config = dict(
    d_model=64,
    vocab_size=8192,
    activation='tanh_gelu',
    init_std_qkv=0.0689,
    init_std_up=0.0689,
    batch_tokens=[8192, 16384, 32768],
    seq_len=256,
)
Each number is 128 + 24 x the weight over its row's rms, rounded and kept within 0 to 255. Layers, rows and columns count from 0. Numbers have three digits each. The size before them is the row's rms in percent of the matrix's.

# down: layer 10 MLP down (transposed), 256x64, rms 0.0672, rows 225-244, columns 0-63
# up: layer 10 MLP up, 256x64, rms 0.0666, rows 226-245, columns 0-63
down225 093:162142136130165072127109144135098099137138116125140134114100081122156113084157167132124099136130110125136189121085130122166166117152105163143094150114106140138098117140158137141112104139146100
up226 105:103118116153111104121155095147157130162129123115125096088163093129156134105140134099114121124094125157135076154128130113142117130139150170118105177092063103098116136145099128127081140118138130
down226 112:142135134176147142116132102111182114122127095150101129090135098124138194118129146075133124137123107169111082122122156154143163154119144114123104112116121103130162121141093117159143107095100145
up227 106:158147114148128144122171110134117113074129142141144097124159144123081115133177098114112140128160146144149108141108118188144136146089136115117133084123139126131130158135129165120118165132197141
down227 108:116112094132149078129105097146119126092107135117100107112164130136136114144141136147117181153161143143112096126104135142135188147116154105114160150133169138161068107126160134131139108124110090
up228 120:106105092086136140136128122132100149088137144112123121087172148106102125123075095106136126100145120133166153103131102160145159095111107190135115148126116140107140138173138119125102125132083113
down228 125:167134109140130147109104123158079164091143114131128112108154126153115131090109147117150102107120138145121156142149053187112132137123115098139124152127109112128164111181146120128121161127090132
up229 088:082140085130131104156133161115116147163152114120165132115167076136136119128090149120094123145079112113133131076143128143164119127189163160149119147136112145146120132137101115149145126119151109
down229 093:116090110104142101090152149141133115115109163119087133170154191114091146125158118112117126114151142151120134145101101103121165153076145137101119105142139112158144080143139112140155139133136165
up230 106:159125126070109114114142103164123108086136134132122155168109151126167160101123119131105097100126139130154153129053113183115128155133116146126112085113128103111128104135144142084130132112131131
down230 113:119142133155129137140145118131142118134134112111168136134097088119103170131146125153123107099141132064130119117165151130143107126140167157080085160140127085131080146084126126187130117141115129
up231 095:137138146160132113140157146096103131099125125102140148157153114089117102139140104124115162111150128108183131121093153131124141141153121182121141147118130133160201073152142100107136115157149141
down231 097:164117065118163132146114135139155195135092158123132128133117120134138136162153090132104113134090100150121146122143112137144088142131135106122151112104109091089088152117112131154099155143162148
up232 089:111142101139147112120140127095118121188098093141133170121100104121138107113152167112115109124122117102132133125099135164136103110179147160171131119085165114160149124115120123181111173134128107
down232 078:179091125137138159086148146100142128066141193163123134129159148148115132129118123090158143128122158133124145095134118094162122123123121108094132130105132109127152148131130119104152064117111136
up233 096:137143112146117192098196118106125142123103140094141130119129155136128163125123157091152095135138095109110119108116122149163089115123103150104116115142099094118131136104091129138134178122147086
down233 088:177153142102104111086125159128146167117177139104130132137124095137148132103100138104126154139129147120140113112137146106101109166112190148151078120114085120152103103093153156135125109113126151
up234 106:111134143087132167166174129125135150172193144120168111126132129123101156108104112138105091092139137137127073142107102144159151098119103140153092101110107124142127124126119102146093144124120148
down234 099:136132093161124148085088141168137156075128137130111142103139085105172148156146137112111162133137131112154117105113157138127110152102181101097139165111145097112128126150125127123157141140088102
up235 084:098113166162111112132155148136149135189157098108102142126139145108132134125122113118117112141127107153097108142114093138102146117180162131128046134146132137101136114124095142098159138133087121
down235 093:144133130143160083140106127138143108081106184117121181158175109101168150113147115124132145095105150131114146117145133145121152137136128098113109172138104116132096156109097113107106136152135080
up236 089:161152122127125124100122128092101093136157112140139150114122149167151121156117151089191088142167115070141117150100144098141142069162106123129124128115113125117164140104136134121136096128109132
down236 089:105154122136125147141135146122124128132119179130139095101129085134164111144142103112148127193132143162109144154081146109126083168103124098137104141140153119135146180113121133103113083085136126
up237 089:155143120135073124111149130101138090175171141076100127127123106126112147140133146125127122098128145149139164117121095113131127104117102087108153115137155132131159150132110113085073095168097122
down237 108:174123125146137075117167160133134147095068176118139121122173126155118118121120119139117130126162132111094149134161133109114129153104145141131098148080155157126115130113136104131135061142111115
up238 090:171153105095105119124112092139092144133125102137142156155146110178109117140126125143134118156143102138147095123133063111151118117120170119181088114122145141092127140107087107161124159120109111
down238 095:089125127136152156121135162135155102130130155142113085096105149110159131093149124166089112145108103128127161108132147130081147140126093158133159154132100079200126116106147146118118134111123142
up239 072:141146131158107123128101119173159116154129089118132153127163071143130122136164152167138177110129117086091116154131130137185109130149128141130098107107142113128137121157132107130196128109128113
down239 104:144150132107146139160132169109133141141113101126132173156132149055131116124122105105152123105118144120148128142152137129141147095128072093103170135132162136091134110146144119137054117145112121
up240 097:100121132123090140115124117064130111142115138145073112106135139129138103093109148164111087115140106142145115145113112163108124104118127145141081120076121090142152143112142190133121156149143151
down240 086:160154119105131120187170166118097133151131084132098109151117138178118139138149105087122079105140139135134127129065128123110164099145079153116137152103132145123125130107150132098123124134132117
up241 085:168142141143132122112099190111167136148141121132146137132156142154094148077111137131123108118165104057125088121143138167092163138152117121110110138076153120149128135119119145125140108117104128
down241 099:128154133129120124105153089161118122085122160123146096148122112115126093162129128130124133113129140205128169118110107095136096121111088106131151148171073126113123137159142099122155168145139121
up242 101:100131109105095155165134177124159102139116166114126155162143133118142113108141156125101142132130098135155170121147130103125100128056124142132090086135093107114140126147118120127115084174110133
down242 092:113152126121098138115106119147169134105141129112146189124136166145132124127106154108100154141162111176158105131098173103157148094090098159108120088107116139119160121136107086100113140144139119
up243 105:137117091125097131129070123140107094126133130109110151130155130116098159149140071123142146117116128099131157149077113094127146092096127172134099108154139141114108166120155170122105152137146169
down243 115:131092139122079119104136116185151104168117164128112102138167160112137126134132119137136129132109100138153164116100141149157136088080139149109107115124151066166139162127136136119081126135130125
up244 092:136181096098116125118186123121111098141154129108161161139132130099114160115121094169119115112125087100105127121148114127154142117148086156160141108108160089118140100126097122159121155157163123
down244 103:123109135143090173168125130174110119137101140102105114106129124156108093144127158126121139185121157115124137094126180137112103151119149127092116107106084160149160160108144108098094149123115120
up245 085:160149133145106157122138088112143124111128142091099122095161130146162106092144168117146103142127136146110117171102063134108135127128123152165159153143125144123115112109120167166145145076121096